Weights of a small GPT-style language model, trained from scratch on English Wikipedia: rotary positions.
Each number is 50 + 12 x the weight over the matrix's rms, rounded and kept within 0 to 99. Layers, rows and columns count from 0.

# layer 10 MLP up, 384x96, rms 0.223, rows 38-74, columns 0-95
75 35 64 46 34 55 54 52 39 41 69 58 39 34 26 60 52 37 47 54 50 46 39 35 34 44 51 48 53 56 51 33 50 48 42 53 48 69 48 41 38 70 60 33 52 61 53 60 45 54 58 58 27 38 36 78 53 24 35 58 48 34 54 66 52 46 52 63 70 71 59 66 57 55 50 56 57 39 50 37 57 44 41 52 57 55 64 41 49 40 61 33 64 48 27 63
27 49 41 35 39 43 49 38 36 47 56 60 59 67 52 61 80 34 49 48 54 48 39 31 44 46 56 27 67 43 55 57 60 43 55 63 57 68 64 55 36 36 66 66 39 55 41 55 47 54 41 44 57 48 76 51 35 46 43 57 61 57 52 60 64 33 60 58 63 57 33 88 48 39 37 64 29 65 44 53 68 46 35 42 44 54 49 49 48 50 68 62 63 52 39 34
36 55 51 63 57 57 69 37 53 58 60 35 56 56 40 57 75 55 31 36 55 45 62 63 54 65 54 42 35 34 59 46 47 46 48 33 57 74 49 63 49 63 50 54 39 35 76 48 52 66 51 45 43 49 48 43 49 53 43 60 42 55 52 64 62 52 51 58 66 39 49 50 54 59 21 65 69 65 43 43 53 50 24 65 38 71 28 40 24 53 71 52 24 44 68 56
39 63 60 39 31 36 56 62 43 60 52 44 53 57 53 47 80 67 42 50 41 49 50 63 35 54 52 55 73 47 47 66 59 52 58 29 45 49 32 58 55 60 72 59 48 46 33 58 59 39 84 37 52 60 47 57 78 39 59 42 35 42 67 25 44 39 51 54 35 53 61 58 36 53 28 30 60 57 56 39 65 80 50 30 50 73 33 67 53 62 60 23 57 62 44 31
33 47 35 65 36 67 59 67 64 25 48 56 44 73 61 38 41 48 47 52 59 50 67 35 44 49 38 49 57 56 45 46 54 31 48 47 53 47 60 54 41 26 45 65 54 58 57 61 41 32 40 41 59 36 48 39 34 43 58 67 52 48 75 83 64 83 68 64 70 41 60 43 54 28 44 32 09 50 46 51 27 37 48 27 76 57 41 20 44 46 47 29 63 40 58 43
49 49 55 49 46 57 51 42 38 44 26 38 38 55 68 58 59 50 77 63 36 35 46 46 50 53 62 69 40 44 45 67 36 54 63 53 53 49 54 64 56 58 51 45 57 51 14 69 49 31 72 27 47 67 33 53 42 39 53 49 55 81 34 64 53 37 30 47 69 49 05 69 54 43 48 33 56 35 53 64 67 38 41 45 48 47 68 64 52 56 32 41 43 17 54 67
45 52 43 44 77 40 36 47 36 57 67 36 55 47 51 66 41 66 50 42 46 59 47 54 74 60 44 64 57 52 17 35 53 42 49 57 78 64 52 59 48 47 29 55 44 53 68 30 60 51 57 50 45 41 42 50 59 70 26 52 53 59 25 51 48 44 54 50 56 52 49 55 44 30 78 53 47 47 42 69 56 46 49 38 60 33 53 41 31 58 58 56 58 56 48 58
48 43 56 61 42 45 49 63 38 53 53 57 48 50 50 43 51 65 39 48 31 52 54 42 59 48 44 82 52 53 52 50 31 47 65 34 77 52 45 27 40 54 66 27 61 41 28 30 53 52 45 47 70 76 43 51 44 29 56 51 30 50 54 52 56 66 59 27 30 22 53 62 35 74 58 69 73 58 53 66 38 60 46 42 52 54 53 64 58 39 66 58 40 29 33 50
55 29 57 58 45 76 56 62 29 55 50 33 60 46 59 56 58 50 30 60 39 38 44 43 48 36 53 50 53 54 40 58 40 71 56 60 60 39 37 26 36 50 51 60 59 80 63 42 45 55 58 40 58 61 43 43 56 55 50 54 58 63 51 66 51 47 58 53 39 46 47 53 54 36 44 41 51 46 61 45 48 40 53 55 39 58 65 66 65 50 65 43 45 38 32 33
57 55 65 33 47 36 50 84 51 60 49 35 66 68 36 47 48 47 60 52 33 36 48 52 65 44 53 45 35 43 48 55 56 58 51 39 43 49 50 62 50 72 51 56 56 41 43 35 53 68 66 41 53 40 54 39 43 70 49 39 46 56 47 52 52 58 32 60 60 39 58 61 51 35 38 43 81 43 45 47 39 44 48 33 51 38 63 48 43 44 40 54 43 55 72 42
51 31 61 50 46 68 61 68 43 46 64 45 44 66 58 34 45 30 55 64 45 51 72 50 57 57 56 56 59 40 25 46 54 63 48 27 55 54 56 68 45 36 38 31 30 44 32 48 34 32 63 61 37 60 54 36 58 65 65 30 62 60 60 57 72 51 61 49 43 72 33 46 51 48 45 37 43 49 51 69 48 60 60 46 57 30 71 37 63 62 65 26 41 30 60 59
60 46 68 72 61 46 39 33 42 52 43 23 39 45 63 62 55 46 53 65 43 51 46 50 44 39 60 49 33 71 60 42 44 39 54 41 45 42 41 55 59 61 50 42 78 64 56 71 55 57 57 59 66 72 47 53 50 51 70 47 29 50 65 43 65 39 38 48 43 57 49 53 55 50 55 56 64 41 52 68 47 50 50 22 55 39 56 53 54 47 34 36 58 56 43 28
40 46 51 40 43 68 84 41 57 66 91 43 36 39 45 34 56 52 62 47 46 82 47 56 44 59 56 53 48 46 76 30 57 38 57 45 35 26 41 62 43 38 36 36 56 69 57 42 35 47 25 41 43 42 45 44 42 48 65 41 59 44 47 49 37 55 66 51 52 60 43 57 70 48 36 67 48 43 44 54 34 67 60 56 38 47 46 67 62 42 51 59 58 59 49 45
42 39 44 31 56 50 39 57 61 17 53 43 71 53 56 42 61 49 73 45 51 40 38 56 55 64 39 62 39 53 35 39 41 64 50 35 43 43 52 39 53 44 42 56 37 40 57 66 36 43 72 45 46 21 33 72 57 41 60 57 67 47 54 72 55 52 33 57 32 59 75 56 51 46 68 60 49 50 64 55 51 43 64 34 45 50 28 39 33 45 44 44 42 52 61 54
21 57 51 47 60 44 50 47 35 60 40 57 58 43 33 33 34 48 48 48 65 44 61 63 61 50 59 66 24 33 58 62 47 66 55 51 56 54 60 39 28 43 69 65 34 60 26 48 53 63 27 40 32 53 44 57 52 61 54 40 37 60 38 56 48 54 50 50 60 50 42 65 50 48 42 62 53 55 66 42 33 55 45 52 48 47 56 50 73 53 80 48 59 43 51 47
50 34 56 31 53 52 44 58 60 60 43 41 44 66 38 36 43 53 51 55 53 56 33 47 64 35 27 43 47 57 35 43 59 63 28 69 60 56 40 73 49 50 63 45 49 58 64 51 39 54 35 35 57 45 59 25 49 67 60 58 54 51 41 41 56 71 85 61 26 53 31 50 47 39 62 44 65 58 65 51 61 53 60 50 37 60 74 51 57 53 55 56 49 47 34 40
47 69 45 46 49 39 63 52 53 35 58 38 35 37 66 48 43 60 38 57 47 31 71 46 63 64 51 55 60 64 47 46 52 36 57 66 65 78 46 63 46 37 57 18 43 43 22 69 32 38 58 41 70 48 43 52 61 41 47 23 23 46 37 55 27 49 45 50 49 62 65 41 63 61 72 43 54 28 24 23 50 36 77 54 41 61 40 59 57 42 71 34 44 54 39 60
47 51 28 52 55 64 45 52 78 55 22 60 32 42 53 47 35 78 57 68 59 28 66 61 73 44 41 53 42 43 62 59 56 65 36 57 54 42 61 55 74 63 54 54 66 40 42 56 62 58 30 38 56 59 52 37 48 37 50 49 46 48 58 46 43 61 53 55 55 53 30 59 52 39 69 40 63 32 67 53 46 67 47 24 46 59 48 53 61 44 59 42 35 52 54 62
30 56 52 49 32 47 47 57 63 28 63 59 49 49 50 44 45 54 38 52 33 35 40 49 55 63 58 39 42 50 54 56 53 40 45 56 64 64 54 58 43 65 49 58 34 39 42 61 47 52 65 41 48 59 69 65 41 54 48 40 60 34 60 45 31 71 73 26 49 50 37 48 57 64 46 42 60 63 67 67 49 44 58 34 57 55 70 58 44 52 43 54 35 29 56 36
47 47 43 56 51 56 56 74 43 59 56 65 64 48 55 49 30 50 52 58 58 54 51 70 60 61 75 44 48 47 35 45 47 56 69 64 43 30 37 49 58 64 29 32 58 56 60 43 46 48 39 61 41 59 47 77 51 71 54 57 51 54 33 51 66 47 40 50 48 45 37 64 72 59 51 43 42 46 25 53 42 33 54 42 32 49 48 20 46 34 46 51 55 45 57 57
36 62 46 41 36 39 38 36 32 27 55 39 59 72 82 52 49 45 36 56 30 48 46 61 73 62 52 52 48 54 51 31 34 25 50 76 60 45 40 58 79 51 53 52 40 38 57 62 37 76 64 46 52 42 66 66 71 55 49 31 53 57 59 57 47 29 46 47 55 69 68 37 62 53 60 42 37 71 49 43 35 60 48 44 61 52 50 59 61 40 35 39 56 44 67 51
58 65 53 27 70 36 42 52 54 58 45 20 39 48 61 51 40 48 51 40 32 48 43 48 74 51 36 59 37 62 51 46 87 15 64 56 62 58 54 42 59 70 41 29 42 54 60 78 37 42 53 61 32 53 63 48 60 38 54 27 30 48 46 41 47 58 22 52 50 54 54 64 57 40 62 65 49 58 51 52 30 46 83 58 55 69 60 52 85 39 67 51 58 50 56 65
40 44 62 27 40 36 40 41 56 57 41 45 62 62 41 38 56 49 54 26 50 37 29 68 58 49 61 62 39 21 50 67 44 68 46 43 41 45 31 49 45 59 58 45 49 46 55 45 72 42 36 35 49 64 44 59 67 44 51 54 44 47 51 61 62 47 56 42 38 39 49 71 46 55 68 62 56 38 42 51 59 69 46 44 34 27 62 46 36 56 41 66 57 40 47 38
56 28 58 39 38 52 61 47 46 52 53 32 26 71 31 33 59 59 45 44 57 37 64 52 47 73 50 62 31 64 43 48 43 48 33 41 35 52 67 58 55 47 46 64 57 42 45 57 63 69 46 40 64 47 34 34 44 47 54 63 76 68 44 43 32 63 44 56 70 37 43 43 58 37 62 33 49 39 49 72 31 55 47 59 48 51 57 47 71 59 54 63 47 39 43 53
35 36 64 55 57 55 45 34 41 48 61 43 54 39 60 46 38 22 72 66 49 41 45 56 57 61 47 55 47 39 63 55 56 51 59 50 36 37 41 58 37 59 40 45 37 60 68 53 57 54 68 30 56 30 47 37 42 53 61 52 39 65 48 44 42 60 49 60 62 56 66 34 43 71 40 69 47 26 52 41 54 20 60 46 57 68 61 40 36 40 45 49 47 36 43 49
51 40 38 44 54 68 61 62 57 52 48 51 53 66 43 53 61 52 58 38 39 42 57 52 56 65 68 51 44 29 36 50 64 68 30 66 16 57 39 55 60 41 57 38 49 40 53 74 42 47 60 26 65 67 59 48 36 26 56 34 50 50 58 66 35 71 46 55 68 48 43 45 54 73 65 29 41 39 57 57 80 51 33 35 54 63 60 36 57 33 52 33 48 51 57 54
53 53 63 60 71 37 47 24 64 57 54 37 40 50 66 29 58 62 59 53 53 49 66 69 44 71 54 49 62 48 48 39 37 64 74 79 57 51 75 56 41 59 54 51 46 61 28 52 72 61 47 51 39 45 52 49 54 59 28 35 40 44 61 53 36 38 57 62 38 35 56 49 29 59 54 21 31 60 58 44 51 48 42 40 41 40 44 44 50 40 68 40 38 32 45 68
46 54 40 68 72 57 72 50 31 37 29 55 45 51 58 53 54 63 45 71 44 31 57 56 58 71 48 37 47 27 33 46 33 37 48 46 54 58 49 76 44 49 29 57 48 57 40 37 53 49 57 55 53 54 47 55 67 46 60 37 66 46 47 62 42 41 43 45 42 51 77 41 62 37 67 70 60 35 38 44 47 44 49 40 62 39 43 46 59 46 62 16 43 48 64 57
57 52 56 35 47 66 65 73 69 56 44 52 56 35 41 43 64 35 40 45 57 28 43 46 56 59 66 34 49 43 42 37 52 57 56 50 55 44 53 53 29 51 54 41 52 30 62 49 43 47 45 52 45 56 55 47 29 75 50 58 53 65 51 34 55 66 51 44 42 52 71 46 41 31 58 55 40 37 52 72 46 60 53 51 61 55 58 44 65 52 40 31 50 37 33 50
54 52 46 47 29 54 56 46 48 66 22 38 61 60 67 72 45 48 58 43 36 57 55 60 71 38 48 40 56 53 61 46 65 45 48 66 53 49 56 56 30 49 54 54 60 38 69 57 51 51 35 45 52 49 60 43 69 33 65 40 64 49 53 46 37 42 75 23 45 77 52 40 46 56 50 52 72 51 45 47 28 43 58 47 51 55 45 53 48 53 51 53 45 70 24 33
61 55 38 53 55 52 48 52 24 65 34 57 46 41 40 55 35 68 55 62 42 43 27 76 42 57 30 66 38 45 39 53 81 63 53 43 65 54 66 47 42 50 49 67 50 48 51 18 53 42 43 36 54 31 49 55 60 51 46 63 42 69 34 64 53 43 46 36 42 69 41 73 52 62 54 28 70 30 61 58 57 37 50 51 46 60 41 33 53 80 59 41 63 60 44 46
68 57 22 34 49 50 63 53 59 37 60 31 39 52 38 37 53 49 47 63 40 44 47 30 53 41 55 49 39 53 57 57 31 18 46 56 65 50 56 49 56 57 76 42 47 51 34 56 44 57 47 43 63 49 37 51 30 50 39 61 69 60 84 47 46 62 54 52 65 48 33 59 65 56 62 39 61 59 53 66 63 59 57 48 31 54 43 51 42 69 56 33 36 27 52 40
57 39 32 59 52 54 57 58 32 51 48 32 56 61 51 43 42 67 74 29 62 53 56 52 64 33 47 61 40 56 46 58 27 57 73 44 47 57 37 35 60 42 55 40 50 38 40 50 56 62 52 37 44 41 42 53 26 38 52 53 43 68 44 59 41 50 46 67 60 45 61 63 55 47 48 46 40 58 58 56 78 38 42 24 55 62 43 37 46 58 32 36 58 51 58 30
46 56 82 64 65 43 64 49 46 48 29 46 49 56 50 58 51 64 40 54 51 32 54 27 53 63 61 49 59 42 44 33 59 44 41 41 61 59 33 42 60 40 67 42 23 57 63 30 47 63 62 34 47 51 51 58 35 61 46 44 73 51 51 47 53 54 63 47 51 67 49 57 63 42 59 58 61 35 23 29 52 43 40 53 51 33 48 67 54 46 67 48 60 51 54 68
37 36 54 52 48 34 42 74 50 44 80 56 59 29 38 46 64 46 37 41 50 32 62 63 71 49 44 65 42 76 57 58 38 66 64 52 43 37 73 39 56 45 36 34 22 53 39 71 28 41 63 43 43 45 42 62 40 49 74 46 47 39 59 60 44 68 60 48 43 37 51 69 51 45 45 44 50 54 63 30 46 48 51 43 50 28 85 34 48 19 66 22 66 68 47 39
41 46 39 61 47 57 26 39 29 61 44 54 61 72 58 65 39 56 55 52 81 48 43 46 73 59 48 50 34 37 33 32 44 64 45 48 58 68 57 67 54 62 60 53 59 38 49 55 64 54 63 49 48 45 46 63 49 49 57 37 27 52 30 71 32 60 49 74 65 42 52 57 58 46 60 46 65 46 34 55 31 78 42 36 55 57 39 37 28 47 58 56 49 47 66 38
51 56 53 34 41 66 50 58 44 31 35 31 49 72 56 43 54 51 73 33 68 48 38 57 67 53 53 64 57 52 36 43 45 54 55 34 37 32 42 53 45 50 57 46 48 43 43 46 45 81 49 44 50 17 38 25 48 54 57 43 60 40 39 49 69 64 42 46 39 73 47 38 60 63 53 38 59 48 65 68 54 45 77 57 43 73 41 37 33 77 48 61 55 56 54 37
# layer 10 MLP down (transposed), 384x96, rms 0.227, rows 38-73, columns 0-95
60 41 37 68 48 48 18 48 54 56 55 45 37 63 25 65 44 52 16 60 68 44 58 41 54 42 71 34 44 32 33 27 33 47 54 53 52 55 48 44 45 56 51 64 35 57 31 64 52 67 60 65 47 54 38 30 36 42 42 51 27 36 67 60 36 64 52 42 32 30 38 60 34 52 72 34 36 34 64 46 48 50 70 18 46 39 43 62 46 49 50 56 68 51 44 46
46 50 32 62 63 52 65 51 50 61 58 57 46 59 58 49 43 64 81 48 56 47 54 40 44 63 57 28 37 20 51 59 57 46 49 38 56 30 56 46 46 46 45 60 63 62 48 64 31 53 57 58 68 41 51 54 34 44 63 28 65 55 76 73 45 54 36 41 63 45 54 29 59 62 42 38 58 44 43 55 61 48 30 27 71 40 69 44 43 46 37 50 52 08 53 38
51 50 56 44 60 48 53 39 43 35 57 30 38 43 69 53 54 52 40 24 31 43 53 48 42 50 43 60 37 44 32 34 35 64 55 51 49 44 52 70 48 56 68 45 50 55 43 43 38 60 44 43 39 41 61 41 70 66 55 35 61 47 44 71 57 57 52 30 31 46 63 55 53 58 53 65 26 61 64 47 75 43 71 71 63 48 47 36 55 55 39 53 61 45 46 51
43 72 51 45 54 53 33 56 50 44 42 45 42 46 47 79 34 33 56 62 66 40 47 31 35 41 47 43 44 51 41 48 54 22 22 52 51 47 54 32 76 53 55 63 57 37 54 48 53 39 51 61 40 66 51 51 49 52 65 48 42 68 69 45 33 52 70 48 60 40 19 50 32 47 52 43 53 43 67 59 44 66 35 32 50 49 66 53 41 26 53 61 55 57 14 40
40 48 59 51 59 63 72 72 60 54 24 39 71 49 31 57 52 38 44 25 40 50 48 31 50 62 50 52 36 58 49 65 64 30 45 54 65 78 38 47 48 58 64 49 57 57 79 49 82 44 44 63 53 56 55 37 59 54 33 57 42 54 35 30 61 47 50 43 69 47 54 46 44 32 47 36 28 38 34 54 36 61 57 55 58 37 60 49 40 69 45 50 27 46 74 57
56 73 41 44 56 60 67 40 68 41 23 46 31 57 47 67 60 50 67 40 51 35 48 50 60 57 65 55 47 37 58 48 40 39 53 56 67 54 51 48 71 36 74 42 42 45 57 44 58 33 57 46 44 61 54 48 48 49 44 64 44 63 50 54 43 44 54 63 55 47 50 46 63 47 60 28 61 63 43 51 68 30 54 48 48 41 55 30 54 45 43 58 15 39 39 43
49 40 31 30 45 53 54 49 51 43 72 34 37 46 61 41 53 51 62 60 30 56 47 49 67 67 43 31 28 48 65 35 48 50 50 66 38 53 61 39 40 41 57 46 62 55 54 60 57 55 46 39 42 40 20 63 60 66 40 37 43 73 72 60 38 62 42 64 54 43 54 46 39 54 42 59 60 71 50 51 26 31 68 49 56 68 45 62 65 80 60 48 42 61 44 50
54 46 54 45 48 62 48 46 57 50 40 70 50 68 42 34 45 38 49 35 55 53 53 64 37 60 65 41 39 46 69 58 33 46 57 62 18 43 50 42 38 27 74 56 54 59 66 48 58 52 21 36 51 51 28 66 38 41 74 29 64 53 44 58 79 57 39 51 54 64 46 57 77 62 39 67 66 82 49 35 38 55 75 62 45 53 74 57 44 49 42 40 27 50 54 46
66 45 58 42 43 64 53 32 59 53 47 31 44 52 44 61 45 29 48 52 62 60 38 54 73 55 20 40 63 38 59 33 41 51 22 76 52 41 57 64 42 68 38 51 65 43 60 47 45 64 53 37 38 49 52 63 38 50 86 64 53 33 59 52 57 35 43 56 51 53 43 62 68 60 58 50 49 67 58 44 43 80 53 37 48 44 52 68 46 51 43 56 58 56 68 58
61 39 51 37 56 50 41 46 34 47 49 35 39 66 45 64 52 56 47 37 61 41 43 61 34 44 64 48 74 47 43 51 33 56 42 59 48 36 44 57 42 45 77 58 53 30 31 50 45 70 38 60 60 38 52 60 53 55 48 38 56 49 51 52 37 35 39 40 69 54 45 44 46 45 47 39 32 69 32 85 68 53 50 39 21 68 50 68 50 45 64 51 52 61 37 61
46 50 43 42 53 42 41 52 51 62 70 37 57 36 51 59 38 59 25 50 60 43 60 47 13 36 59 27 56 37 39 44 48 41 55 50 54 38 41 49 52 53 45 56 28 49 53 52 34 47 45 43 45 34 48 65 76 83 40 54 52 33 58 54 44 42 50 29 67 45 55 61 53 42 31 37 48 18 47 61 72 38 37 43 53 66 54 44 75 44 35 55 31 49 44 50
44 39 52 39 61 59 45 50 48 51 61 42 42 58 48 53 56 39 81 50 58 39 58 61 48 73 28 46 73 34 44 55 77 59 37 34 51 42 70 60 61 57 50 50 39 70 49 53 39 40 55 36 65 26 59 36 27 49 67 54 55 55 56 54 47 59 39 42 54 47 56 50 47 45 36 31 45 56 30 50 34 66 60 61 52 69 71 59 54 33 63 53 44 49 57 55
38 54 57 53 64 54 51 55 37 44 27 46 40 41 36 45 52 69 51 66 54 62 53 48 64 41 49 63 36 23 36 32 51 30 35 65 56 54 21 75 65 50 54 43 43 49 54 38 25 67 37 71 44 62 66 56 47 47 57 46 32 49 36 49 58 40 60 41 53 46 35 47 31 36 46 38 47 50 68 50 53 65 21 54 51 56 56 56 47 68 44 28 43 46 70 55
64 51 28 55 46 69 46 67 52 65 54 30 42 58 27 31 54 60 44 60 84 52 24 50 42 65 51 61 45 86 49 64 45 41 55 44 48 51 42 62 54 54 44 65 61 48 53 36 50 52 27 58 59 33 47 33 58 64 65 35 69 47 36 27 70 61 40 48 47 78 80 33 35 47 48 63 60 68 49 48 41 50 59 40 61 37 61 51 43 67 71 64 34 59 38 41
59 59 35 52 60 61 43 58 32 39 55 75 66 49 35 37 53 44 57 46 79 66 29 59 67 42 35 59 60 39 51 65 34 69 46 63 56 51 68 58 41 65 56 43 52 50 54 48 35 45 66 41 37 44 55 57 40 55 47 58 52 63 38 50 62 64 55 60 57 66 51 42 66 57 34 38 40 56 35 53 45 45 52 62 51 40 34 25 52 58 59 36 56 67 57 34
53 68 63 40 60 63 44 70 49 52 47 36 61 68 21 37 59 39 48 58 68 55 33 61 45 68 65 45 35 40 57 50 42 46 52 68 43 65 67 48 53 75 32 47 49 55 45 26 69 37 64 48 62 51 64 38 59 26 48 59 58 44 47 70 49 56 34 31 47 45 40 81 40 72 56 56 26 41 50 15 57 41 32 53 47 68 39 60 55 49 49 50 60 52 52 55
64 55 54 41 50 65 36 52 49 51 50 21 53 54 63 51 54 39 54 46 38 49 66 42 39 65 71 63 59 50 42 55 19 59 55 43 53 52 51 59 48 42 77 71 57 58 67 59 50 32 53 43 28 57 61 51 50 73 48 57 66 33 37 42 66 51 54 57 48 87 41 63 62 44 67 41 51 55 56 49 67 51 70 52 56 54 71 26 44 30 48 34 53 74 76 63
47 52 61 41 50 47 49 60 25 65 48 57 58 44 47 42 77 28 60 39 45 49 32 47 27 32 64 57 60 51 44 52 44 42 32 51 39 52 42 34 42 41 66 45 48 60 62 38 45 49 52 51 56 34 42 55 66 55 48 53 42 52 27 63 62 44 41 48 47 34 52 44 58 34 49 57 61 46 52 63 66 46 23 53 62 35 53 39 36 38 52 40 59 51 33 37
43 37 41 44 46 56 61 51 38 40 57 59 52 73 80 41 74 49 37 57 50 55 64 44 51 42 44 54 38 51 51 62 53 33 38 49 58 50 65 41 53 55 49 42 53 62 40 43 67 49 56 62 57 57 39 24 42 41 34 64 41 50 61 50 49 67 47 54 64 37 36 39 51 34 23 52 52 46 55 45 30 45 38 58 35 61 53 45 50 34 41 55 67 62 34 57
37 59 48 40 60 56 40 44 59 42 65 45 30 45 47 57 34 37 44 81 39 59 60 29 52 53 53 50 56 70 49 49 35 61 53 51 65 50 49 50 38 21 55 52 51 55 57 46 32 49 43 39 43 56 60 56 57 55 52 35 44 64 72 30 44 53 40 59 54 37 51 68 53 51 54 47 52 38 68 55 51 79 59 37 53 57 54 49 35 65 36 59 55 57 63 82
54 58 53 38 51 74 33 47 40 49 58 48 55 61 68 57 57 60 64 56 53 68 33 62 42 26 57 39 20 50 48 52 52 38 48 32 49 60 37 50 57 41 55 47 44 36 64 60 57 30 71 41 26 55 63 51 45 50 53 36 51 29 72 71 62 81 70 44 29 51 50 49 42 66 65 49 60 45 65 60 41 58 85 57 56 32 41 38 30 68 52 53 67 47 46 43
27 41 65 50 65 48 17 62 61 48 44 35 61 46 45 51 57 56 60 22 73 61 41 58 41 36 58 66 48 39 28 54 65 48 48 61 36 57 50 35 59 37 64 28 50 42 48 52 49 60 66 48 34 57 56 63 46 48 72 54 61 39 67 25 48 53 38 63 44 56 28 50 63 67 48 34 68 35 41 50 51 41 65 49 59 32 52 34 37 39 51 43 59 51 47 60
53 59 52 63 46 40 50 27 36 50 45 41 46 44 43 78 54 55 66 74 27 39 56 34 63 79 57 30 29 46 56 39 47 58 38 46 47 43 50 52 52 28 66 59 44 49 40 58 45 62 47 54 54 54 44 35 44 66 39 76 50 59 61 27 28 59 30 34 58 66 64 47 44 41 66 47 48 32 43 42 37 33 70 60 69 80 52 55 54 51 55 59 50 60 58 51
59 69 67 36 48 68 57 29 66 55 27 42 28 47 58 56 66 47 42 34 54 59 52 43 40 48 62 64 48 51 43 45 35 41 42 43 55 64 42 57 52 44 72 60 45 38 40 51 48 42 67 61 60 69 45 53 56 45 50 58 46 52 41 45 36 47 53 43 62 54 52 31 54 50 50 50 43 47 42 54 59 46 47 61 39 47 52 41 62 70 41 38 30 46 47 44
43 47 43 53 55 48 52 62 72 43 53 37 40 48 49 47 39 66 52 48 75 49 57 61 56 32 51 51 48 44 40 63 62 40 59 50 34 29 35 50 46 35 55 60 51 60 40 69 73 55 37 54 48 60 59 47 58 71 61 59 56 55 67 28 47 53 50 38 43 59 50 44 72 38 72 41 56 29 41 47 59 33 62 57 55 30 54 43 39 31 53 57 57 52 66 31
35 44 43 36 58 59 57 34 60 48 41 42 46 39 58 47 40 55 48 44 49 57 34 45 54 62 48 49 72 45 47 66 57 29 55 39 73 54 55 32 51 43 53 41 49 48 61 43 52 65 45 62 34 64 40 36 60 67 41 59 68 57 45 42 40 38 45 60 75 34 44 38 59 59 45 63 57 60 65 46 52 53 44 65 51 39 52 62 64 63 42 37 50 41 51 70
58 54 32 37 55 46 41 41 43 36 63 31 43 64 44 67 65 32 75 71 61 52 48 63 51 34 49 45 59 67 63 47 51 41 45 22 59 51 57 35 58 46 49 16 52 21 37 58 54 36 37 63 55 49 52 36 38 61 31 49 39 43 38 39 52 45 52 47 51 40 37 43 57 30 32 63 42 33 47 31 41 40 25 50 49 40 44 61 59 57 43 67 47 38 40 55
52 36 31 48 67 32 41 38 74 72 69 42 58 35 40 33 60 69 43 44 51 53 75 36 47 44 50 43 47 42 50 41 38 64 48 31 56 27 66 38 61 44 38 46 53 40 40 45 76 28 65 48 42 41 39 85 60 36 47 47 60 48 43 50 37 49 59 50 62 50 72 57 49 54 45 34 68 43 29 47 66 62 44 44 48 49 63 45 28 54 55 42 32 51 55 49
45 67 31 69 47 46 44 58 40 42 44 53 57 80 74 53 51 87 65 48 46 78 74 50 58 44 49 55 42 36 60 39 54 62 41 55 48 36 53 47 54 48 44 44 55 45 45 51 56 66 52 50 46 57 42 54 42 40 48 64 54 43 62 69 43 61 38 61 51 35 46 48 64 57 47 62 40 46 46 55 54 22 55 60 34 65 25 40 66 50 54 57 54 44 36 46
63 39 70 33 67 59 57 57 59 63 78 37 52 53 74 47 37 45 70 43 27 48 58 37 52 62 48 54 50 54 50 45 55 28 50 59 43 39 59 63 41 57 44 63 30 65 54 30 54 58 46 54 33 44 52 52 49 60 49 59 68 40 50 66 59 43 48 50 46 34 44 75 31 39 55 73 43 49 39 54 52 60 29 48 61 20 67 55 55 31 46 69 34 45 34 59
66 61 90 33 53 49 51 22 53 45 40 66 45 24 59 50 48 25 52 43 57 27 56 55 67 41 60 58 45 50 20 67 48 49 44 36 61 45 51 69 46 70 53 69 41 52 23 42 65 36 55 55 55 65 72 30 69 52 59 75 56 25 66 50 52 55 55 59 54 70 51 42 51 39 44 59 50 58 37 50 53 49 55 56 48 44 66 54 48 67 51 56 28 34 60 68
63 48 63 56 48 44 80 34 62 29 46 55 50 44 62 38 35 65 65 50 28 48 42 64 58 63 60 49 56 56 53 43 52 41 37 47 50 53 48 28 52 43 58 74 62 27 75 51 49 41 38 32 47 46 37 55 54 42 62 58 34 42 50 51 56 37 40 61 75 57 43 62 62 51 64 50 45 44 43 50 51 64 47 49 41 36 47 52 65 59 52 71 51 59 36 45
54 36 70 35 46 46 68 31 45 42 39 62 45 45 30 60 73 28 73 34 39 41 42 50 65 53 48 53 66 29 54 59 45 55 48 45 56 48 46 64 65 66 53 56 29 50 55 53 40 46 58 45 44 55 69 61 58 59 27 41 60 55 57 65 65 24 47 54 43 34 46 56 64 50 42 39 49 51 59 44 60 45 42 57 57 61 59 36 26 33 39 42 50 64 56 50
37 68 41 61 49 58 81 64 43 55 42 51 71 50 43 47 45 34 60 48 61 28 51 44 46 77 36 47 48 80 49 47 61 53 67 52 53 66 50 41 64 56 47 46 60 59 64 56 22 37 40 56 41 68 35 57 37 27 42 37 50 45 59 34 50 61 50 58 42 60 44 61 65 32 42 51 59 45 40 59 51 29 39 63 51 38 51 58 53 71 56 49 37 44 62 50
67 65 44 21 37 45 45 60 40 52 58 60 26 65 65 48 58 36 69 69 42 50 54 64 40 52 40 51 47 59 46 39 74 08 40 43 47 42 54 65 54 35 60 50 37 42 63 59 35 38 55 66 44 46 53 57 33 51 36 65 56 44 44 56 39 47 29 57 54 76 35 09 20 45 71 56 55 46 40 61 51 53 54 24 52 47 33 48 60 62 36 59 37 41 64 35
35 46 62 45 60 74 44 60 35 50 59 63 53 35 59 62 56 60 71 51 42 55 53 38 55 42 38 51 56 62 61 70 50 43 36 53 42 67 43 48 55 37 11 22 20 42 55 49 41 45 43 40 50 52 37 43 49 40 37 24 41 38 65 60 55 61 38 55 29 50 57 45 60 46 41 74 69 53 50 53 36 68 49 50 62 33 59 47 59 81 43 56 63 49 49 60